From a checkpoint of a small transformer trained on Wikipedia.
Architecture: biases, normalized queries and keys.
Training: a variant of SOAP for these matrices, 4696 steps.
Each number is 200 + 40 x the weight over its row's rms, rounded and kept within 0 to 999. Layers, rows and columns count from 0. The size before them is the row's rms in percent of the matrix's.

# layer 7 MLP down, 192x1536, rms 0.162, rows 0-108, columns 1280-1343
100,106,167,176,252,242,152,136,208,172,146,244,230,216,229,222,181,218,110,213,256,148,150,199,218,249,253,245,255,215,185,206,172,183,207,262,183,212,152,196,108,190,261,207,212,250,187,197,126,224,198,251,242,218,257,239,226,229,146,146,178,205,158,138,185
098,187,151,160,220,201,189,197,230,213,195,168,113,261,231,179,167,214,212,249,170,150,168,166,186,242,187,212,183,219,221,321,206,210,239,200,227,211,174,270,137,192,206,170,186,212,147,133,192,226,193,215,156,252,263,184,185,212,126,243,190,254,195,168,223
096,151,239,152,227,207,173,209,251,184,192,168,268,205,238,133,210,243,221,236,103,185,238,183,181,155,201,202,252,255,233,170,228,271,219,184,201,222,189,165,191,159,186,158,244,171,168,218,212,180,142,221,197,160,145,177,175,154,199,150,167,220,180,228,201
100,231,272,189,213,125,168,168,198,227,119,235,221,159,124,189,203,230,267,185,236,244,168,193,230,238,210,256,204,228,161,137,216,227,237,172,261,243,184,294,128,176,137,251,226,200,235,136,218,190,244,175,210,231,220,248,186,217,202,191,187,226,194,161,179
105,205,117,234,125,134,253,205,223,199,133,206,192,156,187,141,248,222,191,161,148,179,216,220,212,196,220,107,197,173,189,171,222,230,194,172,207,175,221,154,267,197,166,192,203,218,179,177,235,203,189,206,227,187,246,145,176,147,204,264,199,168,188,187,228
098,214,174,250,222,162,232,212,206,211,155,208,225,168,243,304,175,260,234,147,206,212,214,238,229,127,200,183,184,236,205,251,173,259,216,221,283,180,157,206,278,170,221,210,287,232,257,198,231,222,268,213,267,247,196,146,174,264,229,242,155,192,243,179,268
098,182,202,201,195,223,239,219,247,206,195,220,280,177,214,249,193,181,174,224,271,183,220,197,161,206,147,203,283,254,179,208,185,153,205,215,230,209,157,184,204,198,193,121,262,191,166,191,321,229,190,288,116,217,256,240,213,135,223,214,167,257,179,199,237
101,189,248,166,243,252,237,191,197,200,261,207,259,188,222,122,262,262,212,183,186,99,216,197,170,174,195,98,309,179,225,192,226,159,150,190,222,170,107,130,279,119,190,252,245,208,216,222,194,208,209,196,210,256,200,121,232,221,187,202,119,214,212,140,163
096,126,161,162,179,269,264,205,192,156,198,227,234,226,181,218,213,111,189,224,127,267,242,252,209,272,197,138,240,142,241,201,221,231,170,201,225,153,231,171,209,187,200,140,231,206,239,187,205,207,229,233,145,165,134,207,187,143,237,210,219,250,170,230,204
100,228,155,231,191,159,185,207,183,229,225,183,183,177,246,190,250,187,149,193,218,208,189,198,178,165,124,212,160,247,178,214,210,239,237,215,218,108,145,170,172,167,173,149,207,175,243,230,73,207,237,194,195,209,139,188,162,342,252,218,160,290,157,226,270
099,273,150,211,225,210,255,125,266,212,126,180,168,236,211,177,163,256,249,182,168,207,201,225,180,218,156,233,220,146,256,222,203,118,212,184,183,274,212,196,187,174,211,217,248,212,210,182,207,196,245,179,262,218,180,143,232,197,207,252,275,218,181,180,224
103,287,146,201,229,215,249,215,193,239,284,233,205,130,161,171,170,259,173,225,185,234,198,181,225,205,269,203,233,216,125,202,217,136,125,178,221,287,202,142,204,199,192,290,232,196,180,172,162,252,202,178,201,151,250,224,189,203,193,213,254,246,219,210,158
096,222,133,210,200,179,200,214,166,157,160,217,198,114,212,182,73,216,158,230,292,240,144,233,253,262,217,284,140,211,140,132,196,198,199,176,195,110,158,215,179,188,145,128,201,175,173,211,230,226,190,161,196,168,219,231,196,161,223,290,210,185,171,220,169
099,154,258,287,191,189,258,202,240,205,258,166,190,210,239,184,265,207,227,177,218,212,173,283,192,250,165,175,154,160,222,168,218,196,140,272,177,97,195,303,176,242,222,231,169,236,257,249,240,223,222,300,222,174,169,172,177,200,230,195,242,230,231,266,138
100,228,300,148,146,112,198,220,308,255,199,169,152,223,195,205,161,177,222,252,157,145,259,196,225,113,207,192,306,207,268,241,168,191,239,242,234,180,207,192,208,167,198,182,154,195,199,273,222,211,193,236,169,184,197,156,245,195,201,238,181,189,191,298,180
101,230,134,178,182,269,209,218,239,213,261,151,189,270,261,177,215,248,191,179,221,187,208,259,259,179,245,176,175,217,140,190,271,266,224,133,227,201,210,183,200,202,211,182,197,143,275,248,249,209,240,207,212,286,267,249,150,258,222,181,205,126,156,211,236
102,148,238,164,136,172,244,137,197,188,157,203,181,190,191,252,152,187,128,259,109,233,228,174,192,238,101,187,190,254,215,175,199,245,228,252,247,189,208,211,167,188,287,199,219,178,191,189,293,199,199,196,289,204,178,203,196,235,252,132,244,220,223,225,258
100,195,159,166,148,149,125,182,214,211,187,167,283,118,215,191,218,175,160,114,157,129,214,205,209,188,281,196,177,184,312,215,207,205,155,155,217,239,168,261,234,189,194,155,169,133,212,194,213,142,212,212,165,302,219,139,181,147,192,190,158,185,141,209,138
098,221,237,145,184,261,257,121,162,180,207,182,159,244,233,232,184,221,135,164,199,200,204,127,187,162,263,204,221,148,209,237,129,182,168,233,170,234,157,214,238,265,179,198,219,224,166,209,175,190,207,209,159,253,275,172,211,223,186,157,134,228,200,194,151
100,157,160,197,214,203,212,162,184,244,251,160,183,181,135,288,196,273,166,171,233,208,201,175,183,198,144,210,210,239,154,236,174,162,242,197,210,203,232,193,269,170,218,208,166,177,219,193,95,167,212,228,165,223,228,169,233,241,113,290,188,230,238,194,190
106,196,135,155,177,174,231,169,221,252,232,182,171,184,219,135,219,221,215,178,224,197,193,176,211,244,246,138,241,206,192,218,236,199,200,202,193,207,212,152,111,181,206,193,172,226,185,171,185,242,262,279,96,222,203,171,210,177,100,219,121,176,247,227,222
099,211,238,221,227,135,186,164,227,298,194,169,223,177,191,195,160,236,208,176,176,242,231,256,150,204,87,228,174,209,140,204,182,218,221,160,199,226,272,223,208,211,208,270,236,150,200,248,215,185,172,199,196,140,236,221,195,251,217,234,249,137,228,154,199
102,188,227,216,162,199,181,209,193,266,179,265,184,285,170,265,171,200,201,172,253,220,207,168,196,233,166,192,197,162,206,194,226,189,141,229,195,258,177,233,212,177,144,266,185,192,209,158,177,244,214,179,237,163,181,161,216,240,186,260,264,219,221,170,269
102,199,184,201,143,201,244,107,200,138,233,210,193,279,214,189,174,242,176,146,200,224,222,178,207,204,164,208,191,123,182,143,221,237,179,191,194,174,151,225,118,186,150,205,218,219,138,160,165,166,233,258,228,160,166,274,151,142,156,158,164,234,211,170,203
104,182,180,243,216,163,231,203,144,178,232,195,139,224,213,203,227,265,168,189,196,201,178,182,198,217,225,181,271,199,191,203,168,221,254,256,167,191,270,238,183,251,104,217,238,225,199,175,194,243,248,298,194,202,159,212,128,145,128,198,133,162,159,126,165
100,203,260,168,171,155,183,178,208,193,159,169,177,283,180,214,266,219,156,190,190,150,280,225,128,238,188,245,248,246,248,195,183,218,191,149,214,191,178,157,297,202,217,193,189,141,128,223,189,250,158,236,201,243,199,219,223,188,187,210,172,205,234,227,276
097,93,275,185,186,209,136,233,210,199,167,223,225,216,206,209,236,235,153,186,238,220,173,192,216,228,217,262,222,238,224,213,234,176,259,218,239,240,221,291,150,181,193,220,214,239,184,181,200,210,170,216,137,218,184,209,191,145,200,228,200,175,211,206,222
098,221,223,168,284,95,222,212,230,165,245,231,195,225,212,169,207,219,225,190,191,197,220,196,225,176,187,164,223,223,251,191,165,231,228,273,157,174,196,171,287,178,170,229,147,161,240,160,215,212,298,222,237,232,143,201,238,195,264,241,171,148,194,147,147
101,213,169,205,198,188,177,227,191,249,271,143,234,241,220,253,147,208,247,226,249,205,199,189,227,227,118,165,206,217,156,169,201,175,202,238,178,197,240,216,166,186,189,244,258,171,257,241,278,231,225,177,256,201,234,172,107,216,265,128,238,231,210,181,210
101,202,234,190,230,247,193,188,229,220,189,216,241,207,158,150,139,181,229,263,203,184,288,192,261,213,118,127,171,190,168,219,181,245,228,213,258,215,190,193,241,190,246,131,255,160,143,184,172,209,237,226,141,288,152,193,214,183,211,200,249,220,192,249,227
094,176,161,282,218,114,227,209,247,238,126,261,178,199,176,220,285,175,188,238,145,216,173,233,269,197,271,212,113,245,222,226,248,173,149,201,196,216,255,244,215,278,177,216,230,167,167,233,154,207,232,193,207,230,178,214,234,203,265,131,153,217,260,235,236
100,118,268,212,159,237,188,221,162,253,212,187,155,177,206,178,165,185,248,226,242,271,211,239,199,201,237,158,188,160,162,234,225,249,185,114,209,178,196,226,139,202,252,277,204,233,189,197,181,228,223,217,261,150,226,173,168,143,181,233,210,181,185,264,127
096,203,203,244,177,199,195,192,185,239,219,179,142,218,102,207,239,161,149,208,101,262,255,195,179,121,206,167,242,273,198,226,138,235,168,207,163,159,250,206,173,203,201,253,287,241,165,281,186,212,146,179,207,176,241,252,169,284,185,261,258,253,209,194,179
103,187,139,248,190,296,173,174,187,162,242,217,246,232,239,125,170,292,177,176,204,178,273,120,207,222,166,152,211,262,172,283,133,251,242,173,198,286,202,228,176,247,217,192,179,174,193,170,90,161,269,300,118,287,166,181,201,254,196,208,227,174,156,209,215
130,174,198,210,167,182,312,190,213,190,169,273,158,143,213,205,241,190,251,112,239,213,192,189,179,169,281,200,127,216,178,213,234,179,195,171,222,187,205,85,275,191,185,188,222,190,277,209,228,203,157,188,135,178,222,180,195,215,159,167,229,177,210,181,200
099,140,246,234,140,166,175,174,206,199,207,163,195,161,160,250,219,153,222,181,293,160,233,141,155,224,157,192,172,220,188,172,186,186,130,202,179,152,189,199,285,182,203,161,169,201,175,125,171,243,223,219,200,173,183,234,312,174,118,233,158,201,256,212,225
098,247,176,262,140,230,242,192,135,217,243,137,133,222,171,253,146,198,155,192,149,198,191,201,206,166,180,211,216,169,155,168,214,193,207,183,209,209,194,194,203,226,254,255,223,232,261,161,195,200,200,228,157,267,177,274,208,210,208,147,225,211,220,133,239
098,247,175,212,211,202,231,244,237,176,193,166,129,197,241,176,141,170,178,170,201,246,277,206,178,187,186,233,200,184,172,260,216,199,259,246,236,179,191,214,231,145,129,197,228,183,186,261,214,182,210,167,183,118,269,132,177,142,159,189,199,204,211,186,100
096,212,173,219,168,187,208,160,234,165,149,227,225,182,160,188,220,181,91,168,202,169,250,227,190,222,197,258,161,180,252,147,202,181,126,120,231,221,253,150,120,210,150,138,178,97,310,146,151,195,194,213,204,130,232,186,219,224,222,224,231,128,176,223,260
097,193,198,206,162,164,216,161,297,147,219,176,239,254,148,233,229,269,210,135,231,130,245,246,214,206,182,273,189,159,211,221,196,213,160,207,187,223,118,183,143,180,135,166,207,292,203,244,207,160,175,138,246,236,154,161,227,194,158,136,220,243,214,240,283
099,169,228,226,118,211,236,210,203,171,245,128,151,240,181,163,128,173,203,252,243,234,116,255,200,232,182,170,204,202,175,193,130,187,214,236,157,202,206,238,204,241,188,158,225,220,142,214,158,205,167,101,131,217,249,239,277,132,122,237,210,186,205,243,191
100,226,194,213,205,214,211,232,220,238,151,107,211,125,179,212,127,129,155,248,205,171,176,247,177,164,141,223,203,231,226,187,233,135,208,218,104,210,252,247,175,139,169,117,115,140,174,241,251,168,237,223,185,214,210,218,206,266,262,200,196,122,217,232,164
095,199,288,195,245,204,301,165,208,121,248,207,101,184,248,216,229,204,155,287,149,197,143,225,249,178,223,242,220,190,144,207,217,234,163,220,199,177,198,225,234,193,217,232,210,255,222,173,181,117,163,205,157,157,268,243,254,270,198,195,187,196,222,234,250
103,293,221,263,163,177,196,216,223,218,220,222,199,190,228,232,206,174,191,244,194,219,183,163,237,248,255,222,272,160,157,201,181,175,282,169,217,209,168,198,207,178,153,212,200,256,233,214,242,238,155,242,238,207,208,161,263,155,204,252,220,156,171,210,189
100,200,138,253,217,208,220,185,209,253,199,241,212,196,199,218,203,235,187,141,238,198,135,136,207,181,192,265,205,213,149,262,213,252,166,231,220,161,153,179,213,204,240,236,223,207,240,204,183,187,214,167,196,286,243,167,229,174,201,225,236,140,197,233,253
099,231,212,250,163,254,264,207,248,186,165,188,264,165,221,177,211,202,202,141,231,165,203,104,207,111,171,217,181,263,161,246,152,177,231,238,129,195,146,208,99,168,154,192,77,130,170,282,247,192,258,233,187,145,180,208,189,154,208,195,183,190,129,166,198
098,100,247,226,170,278,203,169,163,153,237,278,179,206,214,202,174,128,260,175,157,207,232,292,157,176,144,140,154,177,158,219,209,294,207,228,170,159,200,209,254,221,171,147,244,200,178,229,192,204,224,75,202,249,199,215,205,142,226,209,182,177,252,215,180
099,194,206,185,175,196,223,168,154,150,198,252,137,168,141,261,219,155,136,144,248,195,210,246,291,216,136,161,192,171,200,153,233,198,195,158,185,225,195,179,202,273,141,209,217,131,233,136,166,282,160,224,222,231,233,170,214,203,151,237,161,204,164,185,163
099,179,208,217,200,144,210,208,233,181,221,164,245,242,172,160,273,301,281,143,169,149,170,195,244,244,151,230,165,176,129,194,200,176,275,177,164,225,179,136,232,194,179,118,176,235,168,142,163,279,179,252,303,257,208,261,175,204,139,192,244,207,157,264,197
098,222,224,225,252,150,132,228,196,236,171,158,263,232,148,169,218,191,254,218,194,164,254,220,191,264,181,238,217,180,221,221,222,209,196,227,211,236,219,242,223,177,217,165,218,177,158,207,182,197,252,201,167,247,196,227,210,268,205,186,267,197,168,170,169
101,200,252,240,196,275,181,241,225,220,175,204,175,230,188,138,234,169,290,261,183,220,175,285,232,177,167,232,188,265,278,222,191,152,222,251,179,204,104,193,210,195,191,219,206,278,243,232,177,223,268,263,248,193,216,329,232,149,115,175,290,241,185,276,180
095,160,188,144,151,198,198,244,216,273,160,219,200,219,218,211,215,261,233,223,208,185,267,180,221,204,179,225,213,270,283,192,188,257,212,173,143,227,183,200,213,242,243,194,163,195,248,233,140,192,177,172,181,202,198,226,251,174,206,240,216,206,186,160,262
097,282,221,192,230,248,161,209,161,157,182,137,193,211,225,222,232,274,208,172,174,201,156,210,206,201,213,285,192,184,218,227,241,231,263,193,173,220,173,222,103,207,177,166,164,176,176,143,247,221,242,176,115,191,232,263,246,138,193,164,243,254,167,187,155
097,220,148,202,172,143,158,175,219,192,226,214,202,249,261,216,204,154,275,202,251,200,159,124,188,209,156,152,183,227,154,129,165,168,133,290,209,232,235,223,129,245,263,250,241,157,155,119,247,140,266,226,197,147,165,156,232,218,238,206,109,200,122,172,252
101,233,241,192,249,203,171,224,211,180,243,302,172,150,194,137,198,181,148,289,312,249,114,178,160,165,200,235,238,258,232,140,197,156,210,222,222,210,162,159,230,234,173,172,203,199,209,229,218,240,133,199,261,165,256,182,163,198,139,202,194,195,146,187,240
102,98,187,246,276,142,185,180,251,169,147,202,130,203,181,221,218,231,196,143,187,193,227,183,278,138,247,170,216,140,122,173,243,153,198,129,192,187,206,215,253,254,213,272,256,214,232,144,182,249,268,185,141,188,236,194,167,210,152,195,267,171,224,200,165
101,220,242,178,233,233,230,227,199,229,197,255,155,262,128,123,194,236,153,234,137,216,229,151,168,97,224,149,198,226,247,137,239,248,225,172,167,243,214,190,282,260,167,268,192,179,165,230,140,265,171,217,235,256,211,148,214,152,207,208,206,178,176,182,226
101,177,264,171,202,251,166,213,209,176,142,171,202,187,191,215,195,181,176,130,259,257,199,148,205,174,245,195,133,143,131,262,223,167,272,232,224,195,207,213,220,179,174,184,200,217,216,254,129,198,263,169,193,144,197,289,172,166,186,218,245,160,227,172,194
101,197,172,145,171,191,222,198,193,233,265,162,218,224,198,242,257,173,223,196,228,206,238,173,185,162,311,251,255,204,175,237,232,272,156,239,190,185,193,117,179,207,218,203,154,213,246,224,100,254,206,122,130,259,251,214,211,201,201,203,270,189,200,144,177
098,277,151,265,219,198,224,152,205,164,199,194,258,161,167,313,223,222,177,214,173,144,181,152,179,183,146,234,122,255,206,252,151,236,260,220,222,235,185,182,207,186,183,224,239,208,251,209,175,167,171,224,212,168,193,183,154,226,248,204,251,173,245,190,215
099,173,250,236,244,251,267,216,240,212,190,289,202,161,196,226,207,137,141,155,199,190,155,187,173,153,186,132,190,226,180,211,185,140,233,221,147,235,216,180,213,218,228,105,245,176,189,179,234,278,105,225,253,193,231,117,215,185,185,246,223,199,219,242,195
103,225,222,211,197,231,189,216,160,265,127,197,261,248,180,207,193,308,229,131,169,204,68,228,188,209,208,166,185,207,265,198,189,163,226,308,273,241,240,207,163,206,250,162,243,240,202,201,244,159,213,212,176,250,238,230,199,224,145,221,220,212,215,203,187
099,149,254,220,199,174,304,206,190,140,175,172,246,216,213,159,179,243,160,163,235,187,249,220,161,254,146,198,215,167,119,260,238,198,192,192,208,176,203,239,204,237,245,210,204,268,229,197,224,162,252,130,260,236,144,162,205,239,188,199,197,187,193,246,180
099,184,281,200,206,228,201,247,155,213,182,200,134,233,174,247,191,248,189,256,208,200,187,198,232,248,216,248,141,235,172,131,229,207,245,253,163,170,258,231,263,194,237,184,241,108,263,194,210,72,237,245,283,232,185,262,182,222,191,217,175,223,272,157,238
101,211,76,186,249,120,203,219,163,252,214,215,206,236,190,141,183,251,224,276,269,174,204,226,205,274,224,158,239,209,239,110,219,193,193,178,211,169,205,215,254,151,202,223,194,180,252,203,164,167,213,180,170,213,197,85,188,145,166,283,155,274,189,216,208
098,91,196,149,217,183,197,185,231,210,226,217,278,111,297,171,210,251,244,142,254,181,224,213,227,153,214,205,162,202,216,186,224,185,284,202,271,166,165,160,176,234,204,161,200,131,235,243,197,232,168,218,276,163,258,160,199,189,222,220,257,161,118,193,226
098,260,177,207,210,222,203,235,120,232,285,218,179,211,135,202,249,187,183,186,198,190,198,176,202,183,159,214,229,188,212,167,194,198,207,209,204,220,242,217,243,185,168,206,253,229,192,152,141,210,204,211,124,168,218,207,217,232,163,236,202,174,219,225,194
102,209,189,277,216,267,154,222,254,236,209,137,255,242,235,289,224,180,182,104,159,169,220,159,207,289,222,268,188,189,210,196,175,151,237,189,179,224,178,130,158,159,224,192,134,193,181,163,185,207,243,151,239,172,212,283,169,190,194,183,100,195,245,257,179
099,248,198,213,180,166,164,217,257,245,155,149,200,253,193,197,172,148,298,303,245,233,227,190,183,176,137,161,231,290,192,191,292,202,203,291,226,197,208,223,112,204,200,232,254,157,127,270,202,224,236,218,273,242,157,211,254,173,133,250,275,258,239,168,220
099,208,164,195,200,192,185,224,213,200,222,162,129,115,175,138,185,180,103,195,189,183,161,184,159,168,261,245,220,214,203,191,186,210,219,293,258,140,146,218,140,192,280,186,231,236,224,187,181,201,160,220,184,154,202,284,203,127,189,152,127,192,222,200,194
100,183,211,144,235,182,222,204,194,261,201,257,195,179,165,207,160,182,136,170,174,237,196,83,241,84,187,171,184,210,249,206,246,103,181,92,209,215,209,239,172,204,242,274,243,208,199,144,226,248,208,137,233,201,185,226,162,190,230,194,194,277,307,247,241
103,253,167,196,175,187,213,167,200,170,200,165,234,226,128,184,154,175,211,228,233,203,190,214,212,212,240,251,156,177,197,146,198,222,230,196,299,290,265,222,235,155,145,183,143,199,178,159,211,198,197,209,197,158,100,235,253,223,172,197,161,165,232,221,143
097,251,166,221,221,184,188,212,243,216,251,230,209,129,263,206,201,207,165,238,202,243,185,199,187,236,199,157,161,212,164,198,252,239,198,233,209,208,155,131,235,253,205,173,201,167,247,156,216,233,275,216,239,240,258,156,162,209,209,173,159,211,201,190,156
099,182,271,223,232,199,203,221,171,212,201,161,183,219,173,231,193,228,226,217,156,202,244,176,214,235,235,202,189,184,228,184,150,244,212,231,225,185,176,201,226,227,189,188,175,144,212,291,224,220,230,213,239,113,211,237,105,140,185,250,137,251,225,169,200
098,217,221,181,223,214,225,218,159,203,208,180,254,208,152,167,287,177,253,149,222,145,217,167,176,189,267,161,178,193,244,119,181,213,242,202,168,203,220,120,202,135,229,155,221,202,214,267,195,216,132,197,169,199,228,181,247,248,143,239,238,211,238,155,268
098,188,256,150,263,182,188,160,228,225,146,186,165,221,213,200,205,238,146,208,213,199,286,252,244,210,214,182,254,178,172,240,190,228,195,151,230,150,179,196,220,247,196,224,245,177,288,218,79,264,271,205,232,251,194,83,217,190,220,205,195,171,140,294,205
097,138,223,150,168,171,265,137,195,215,278,221,139,178,203,161,173,251,152,180,211,215,219,205,194,176,221,198,221,213,152,168,141,267,173,186,171,201,186,226,175,193,221,214,162,196,170,205,245,268,136,184,233,183,136,230,194,207,182,166,184,234,174,124,108
098,193,175,240,233,192,182,233,195,125,323,194,180,161,186,244,229,263,187,151,212,190,237,255,213,191,144,217,160,246,235,233,164,215,239,169,163,177,179,172,216,197,234,185,212,193,219,162,219,227,133,219,211,213,242,137,205,193,186,198,187,207,166,150,186
098,227,234,176,178,194,170,157,207,237,170,193,218,212,203,139,273,219,165,197,214,200,256,246,180,181,218,221,230,289,253,123,214,182,142,210,186,177,227,156,168,210,193,214,278,200,237,242,242,118,230,243,179,200,249,238,169,206,248,160,175,249,140,171,183
102,121,167,227,231,167,188,217,233,204,139,226,167,240,191,223,189,245,244,146,121,188,185,241,226,197,202,120,257,220,189,131,223,202,156,217,199,241,217,181,178,195,193,174,240,203,235,146,224,179,220,216,212,221,177,177,274,168,229,214,173,260,157,200,211
099,212,153,207,173,259,214,200,190,130,229,232,195,172,202,188,212,195,190,179,178,175,168,141,169,160,147,260,195,165,291,243,182,231,147,212,167,181,187,230,216,199,230,168,171,197,161,220,213,207,217,233,172,265,225,220,148,237,185,236,174,240,175,172,182
101,155,185,227,145,142,133,196,233,160,209,191,196,196,217,183,261,288,211,219,223,164,197,122,174,152,183,239,169,219,267,206,199,238,213,192,224,164,214,194,191,169,145,273,227,144,162,222,156,176,212,191,149,201,165,177,315,165,203,166,213,195,192,229,231
099,249,156,224,143,191,196,173,243,200,145,237,211,176,213,194,219,167,155,199,162,153,198,163,202,180,192,208,205,187,157,221,240,137,224,220,223,115,206,211,183,125,206,152,190,292,187,218,158,177,197,185,259,168,261,233,231,194,200,211,166,236,198,250,146
097,196,174,187,172,187,189,220,244,174,179,144,222,221,219,147,238,173,277,227,225,258,154,211,244,295,182,170,205,240,382,142,181,181,249,214,223,270,234,211,284,173,148,252,258,247,179,211,185,170,211,272,161,231,182,192,159,208,171,248,201,224,208,273,145
100,176,169,229,215,175,160,272,186,161,250,172,203,227,227,159,126,167,216,147,232,276,230,191,189,214,223,176,170,212,210,228,248,197,220,168,211,205,194,178,240,182,162,146,203,161,200,214,189,220,153,79,207,217,233,248,234,232,271,186,221,214,262,214,183
095,151,287,186,170,141,211,234,194,167,210,216,189,190,114,239,140,211,185,135,242,260,217,170,249,189,168,222,143,218,263,146,197,198,153,193,269,155,141,155,257,181,291,195,219,166,256,216,217,219,274,198,250,152,211,181,189,212,214,167,235,280,213,161,254
103,288,187,147,186,251,184,218,161,208,209,149,269,188,164,179,223,200,185,252,181,181,179,204,180,237,186,297,199,190,255,199,123,168,264,234,179,176,177,237,179,235,182,215,224,196,242,161,186,171,241,201,187,162,277,126,182,243,151,123,209,224,253,226,280
099,182,189,267,165,98,153,187,137,125,243,190,184,214,205,191,171,177,128,240,167,191,187,269,146,149,279,205,152,198,214,240,151,124,173,194,182,213,205,246,181,196,203,181,186,219,165,184,226,250,265,226,237,138,123,211,231,190,155,241,149,190,178,236,182
109,224,273,196,234,223,215,241,240,190,192,221,186,214,211,285,187,239,199,285,276,144,190,235,247,154,233,305,209,228,253,178,188,205,177,172,181,208,196,205,98,204,244,284,201,205,163,248,322,236,185,174,245,110,169,176,192,205,178,240,224,196,198,173,200
107,223,220,193,221,213,135,187,238,233,182,272,224,220,118,217,166,171,203,167,221,213,203,177,219,219,233,188,271,272,144,209,83,173,208,217,187,221,232,152,220,140,200,169,231,221,219,281,234,199,160,230,246,186,173,293,153,213,154,167,220,162,110,227,219
097,250,205,170,208,247,173,213,203,296,244,187,276,260,226,197,211,230,205,158,217,179,217,189,192,92,183,143,196,241,206,209,257,123,242,194,177,197,180,210,200,119,150,174,200,282,179,168,159,168,179,249,192,168,238,198,218,249,96,215,234,177,204,257,207
097,194,175,207,198,177,230,141,179,147,266,181,219,194,199,168,161,110,190,183,218,189,218,189,181,148,210,247,198,148,156,157,173,232,93,194,149,180,254,220,191,246,203,315,225,255,201,262,210,252,116,176,270,102,268,123,196,159,199,201,209,175,218,164,177
099,246,144,189,215,220,193,220,240,204,173,215,163,181,237,222,176,139,207,186,217,201,239,252,204,186,229,236,156,239,216,246,256,249,198,219,211,181,136,252,200,166,127,222,224,147,137,209,176,165,297,220,109,162,214,176,185,237,221,213,187,149,177,169,216
098,182,244,254,209,228,172,203,200,238,139,261,229,196,222,249,180,100,157,159,271,210,213,131,162,193,194,258,156,168,135,205,289,199,223,268,162,223,216,203,121,303,221,164,199,259,269,178,170,214,172,222,144,190,235,213,220,191,164,154,166,208,170,227,241
102,132,192,207,211,198,154,224,280,204,192,201,217,199,164,193,160,209,231,131,162,235,208,131,150,94,236,159,182,172,172,215,245,269,135,212,156,240,194,244,149,180,227,188,263,192,162,153,246,203,183,240,202,245,225,160,214,122,181,131,132,155,231,245,205
100,205,183,194,266,223,212,220,174,207,285,227,170,208,197,261,186,240,214,161,174,197,206,266,145,189,213,256,219,190,148,166,238,218,257,220,244,178,248,261,186,227,219,250,238,235,198,147,147,191,227,166,280,192,181,187,169,178,152,200,205,167,191,173,128
100,130,212,162,205,184,169,269,178,98,200,127,214,208,187,188,188,139,97,147,265,208,100,189,192,207,100,205,226,202,230,161,216,243,231,217,264,210,139,166,137,197,196,161,211,136,204,260,167,192,209,169,184,194,187,228,210,220,200,134,173,230,148,140,212
097,198,222,192,184,210,228,214,220,213,205,211,167,202,179,186,219,211,221,284,160,253,243,241,173,244,176,199,141,119,173,193,207,206,215,221,231,247,151,254,181,241,180,218,144,217,258,186,218,235,210,173,180,204,218,180,190,163,198,196,197,257,207,121,173
097,222,248,124,192,164,197,188,177,189,167,186,228,280,177,226,215,209,219,142,140,188,196,202,117,151,230,160,195,206,211,197,199,292,229,183,176,154,216,282,178,193,217,175,194,193,163,129,167,223,176,242,153,240,212,247,230,174,200,235,164,194,263,191,122
102,184,164,205,234,278,160,225,195,136,193,198,206,181,226,181,174,162,150,165,206,195,180,228,248,200,175,177,172,223,221,261,164,220,175,228,189,166,206,111,218,184,241,188,151,252,141,240,223,217,224,233,198,128,193,164,239,269,186,179,212,227,238,115,202
100,264,220,217,169,200,217,182,222,231,195,176,104,222,224,258,178,231,179,149,197,147,236,188,241,211,181,189,224,312,162,249,264,290,183,174,155,259,208,236,112,155,200,196,183,208,217,211,178,178,111,234,123,196,141,184,237,185,197,230,239,164,246,291,245
101,179,245,248,167,265,164,195,207,232,216,246,172,213,207,178,219,171,156,195,220,206,202,232,198,178,267,193,202,120,261,276,220,250,127,234,238,142,178,196,149,221,189,176,226,227,226,266,182,253,152,210,192,172,123,130,191,126,257,217,239,141,221,235,113
101,147,195,243,165,260,179,215,165,271,155,187,190,197,252,240,216,191,202,152,267,220,210,251,180,202,211,218,240,211,224,229,222,243,261,183,214,247,216,193,266,226,160,227,239,198,154,249,279,190,213,186,251,199,273,247,282,225,169,225,196,196,128,232,182
103,150,173,285,181,222,133,202,205,184,218,234,173,207,253,182,175,160,127,170,137,233,207,159,189,114,188,240,230,196,118,179,267,100,213,173,195,207,174,133,155,187,212,213,168,224,216,205,198,167,214,207,165,175,158,259,182,116,202,120,244,189,190,256,162
105,163,184,222,252,189,103,177,169,144,205,203,278,261,198,158,210,162,203,208,198,210,232,157,174,176,163,177,187,201,160,52,266,202,212,210,304,160,327,170,213,206,128,205,155,192,160,171,191,156,187,134,181,170,201,184,142,169,225,240,192,205,161,160,216
101,198,163,158,172,170,202,160,209,190,200,187,237,186,226,257,133,203,106,207,270,122,230,203,234,211,183,191,156,235,251,160,164,224,279,163,204,158,133,218,240,185,237,286,111,239,187,229,208,186,190,198,227,241,191,207,159,219,203,205,247,198,278,234,188
100,107,282,240,163,188,272,189,190,259,192,212,132,252,252,191,225,110,152,225,242,213,179,244,196,257,242,185,220,165,220,243,186,262,235,193,170,169,154,113,144,164,260,190,212,119,218,182,172,127,159,208,172,215,248,146,182,253,205,126,223,182,313,222,214
098,168,215,151,156,228,171,192,249,225,222,255,177,114,296,180,240,230,119,259,240,229,210,190,133,205,210,145,201,211,199,284,224,261,197,169,298,262,237,190,197,213,206,135,195,152,230,237,149,185,140,219,152,137,223,229,263,107,171,176,184,224,136,154,186
110,250,188,188,257,257,237,219,67,198,209,97,214,278,139,255,193,235,182,220,182,189,217,227,229,213,208,187,254,220,210,194,195,230,162,236,243,229,245,156,186,208,172,197,171,209,232,192,239,201,223,208,108,253,147,184,186,118,140,174,196,181,223,217,159